config = dict(
    vocab_size=1024,
    tie_embeddings=False,
    init_std_up=0.0777,
    weight_decay=0.057,
    decay_fraction=0.863,
    batch_tokens=32768,
)
Each number is 500 + 50 x the weight over its row's rms, rounded and kept within 0 to 999. Layers, rows and columns count from 0. Numbers have three digits each. The size before them is the row's rms in percent of the matrix's.

# layer 5 attention value, 32x64, rms 0.364, rows 0-31, columns 0-63
096:523494486514478591500412491498489541461541506464514512479495417603511489516540508486518539494420500472534580503479495542532507362464499555551482465452594428551382487473601431584549561448454467
103:457428444536520544452456476448462425477514565533470481513480400505548449478532456493510540488442464521472330472501449476380511512420586496494431493522412439463408493426486506520524459485486531
108:444451564367471527510544619438494479544437512487561455551474471548489586472569448416419427497517500549547532504469571476464546592439460499502529449558565466504483478478525544559477524582494513
098:521558518525494550551500556492489550534584505564516435432461513538487513551482530482607566569542424470435509590466503456585422577502476490458486482588483477483541400465601512439514552462588475
092:424500522520583435500454530498494465581418486471436517491497461540451546431380569461430527603473586512524513507499502527586558508405511487547542557472422551441469526484499490459409543568470491
098:512552513473524524519530458558624602502532482443494452640455540541445530529494450529560482493454520398485453460459455489438533571385507454509477502429466501464538507616531469471428477500470489
107:530471507485555409547591499516481427452536607521485447503473530528444451504459502585452499515509458472463495538428546571479487457523551561561420441552530446567512458506500575611379550539506457
109:540523495540526535513535510513471410499480552405529483525419436527513573496444443397479510431477579462565427552510480494563530430520563540562493490590584468424570561480557503525568492409516544
097:434411518419547438456509489552469474435488497450570456438429501525518418548430472485519501443496609502415570507436509513519545557486520487540619475487468516455497483493495420607480597548468495
091:542524460507443566482511524526551416563540458614594451460565535512499569460485497503544553444493558403491503483483548548510579400424542552464504462540493593526463541547492490451459471522417414
094:481481527511471384520435543454615564504512517470569397542437533568589512546514471478509460468466496509640430546478534501465547458504529536478473500460473573466472492459465549454412484521605534
096:521566485553520516431450444472499455567486472582521465528538601562475561517481550428516508535487535486439502466487403512442486599478567645492499594427488443466535457563560459556477483487508444
107:500542521583539496495549582459434528429457428552460480530482477423476522458564437476454413454502459454577490529443424517568537462446524570514454563489497561602561449528462423577447509501435456
097:488520524481504613501441586509506537586461497516455441441477475652479453520554461563556376482469485644454488562484564457519465468533567493468511565506528477493527525484429472520548486526483507
104:487498497511552629548450480506426516520526488514482531431493522405524527465537612448480541462467519495431557456443559476480520487553606439520397542420561490486508525524536579544506568402486563
106:467531599469506495451535536447461548583568467513448582432517530450544486515404481582367417464509509493411484510496467544508487502459518529420510533487594439472574539443510498540600462507535514
110:445515510391501484496615510528404473600533524559427484491414506413539539498564430534551470538397489548513500444507520501509472460510459593510509394456424517499542562494513526569493532503566521
104:573381529526569477519467485455457508504540457375625501506470494507530524453419426497469516563481460552492515474573445531481465472544485547445446468531469557562454527592496617504497481560477436
083:511503510614357503511529435429514469542437512526546431541492487541460492518528446531462467496535501470425503427476512564642387500464473463431505425488582496476517479395541497512506486553505509
111:518422553520525451562522441517415520534525511429461483565625418558570508491451511440602459530519467451447515411480601589529499453485479522451454544545480491469596518486437446469548483514499472
094:455515445530519478376608432490500500483582412476557470510498396554532518536504463507516472606445510489510530574429525478440459464464500456579559583455506454575531494468602529484506487519445451
113:614444497586483487546522509441481493577562481523534555487496483521506505419529440515419477550483512518592623461387451484528469535445558453575500469514458481494469436513547530528418421451577481
093:482560334522563531471478519478495572474548524508530449522450445504524449558562571578439519493593504474478454498464495465583481383436485528505498502539453478595577550563524483543430514510547525
094:481494419479515491358545503579473465489493536480504548496541512504510477526547576478484370498481460512577493428513508483526395544441555452526395398515470536512564511484487504392475587477450525
094:491564606496561458528548485511484472553496416550520474536557443554561444417541495456452426487536507480550466436501449510415513474588441505468485537453514489470555420519582520474469565436626431
102:469511539495477429500488601529520580572580477444529512548562433531579438514569471540498505542495481471506518548584419508541595479544592512497591515512463496499512365479481612509510512458447531
109:485594506500543506422523427493581434416536520444454513462583498477471570513567457501495470480486455467556586495539534513527560491453524462533512486423504514465541459470479579489579479629570373
100:639544561541537465448508512594476412467518525460454498529468530530553505525549510462490471567491476419436501500634543509494476493504379471420544505457509580526458541530566483540427492481538577
091:530503474470446568584366406539475551502548473470389444500476439541479489404408471491494404523471539492571581477475453404490584517508469506554549424536473516472544439510482491481526491534501511
094:522498490555542496459517502523505548500517519587441509464567483446564415564511423444489517514555525504540465490519578482545549519565538548599532516514644505496387538510517505377462617506513492
093:561551468452416489509546506623537409442483553481541525446513531581526601504506514480399395434515478567466457465551485529520486562513537531487558566548514539571507451505504510481579582501470577
103:422424498546422490528493445435471535464506550535490483604491485441519486450513539448558388416438563484433572577512490536531556539593462567520568517526500444444428561566561512472477504501447512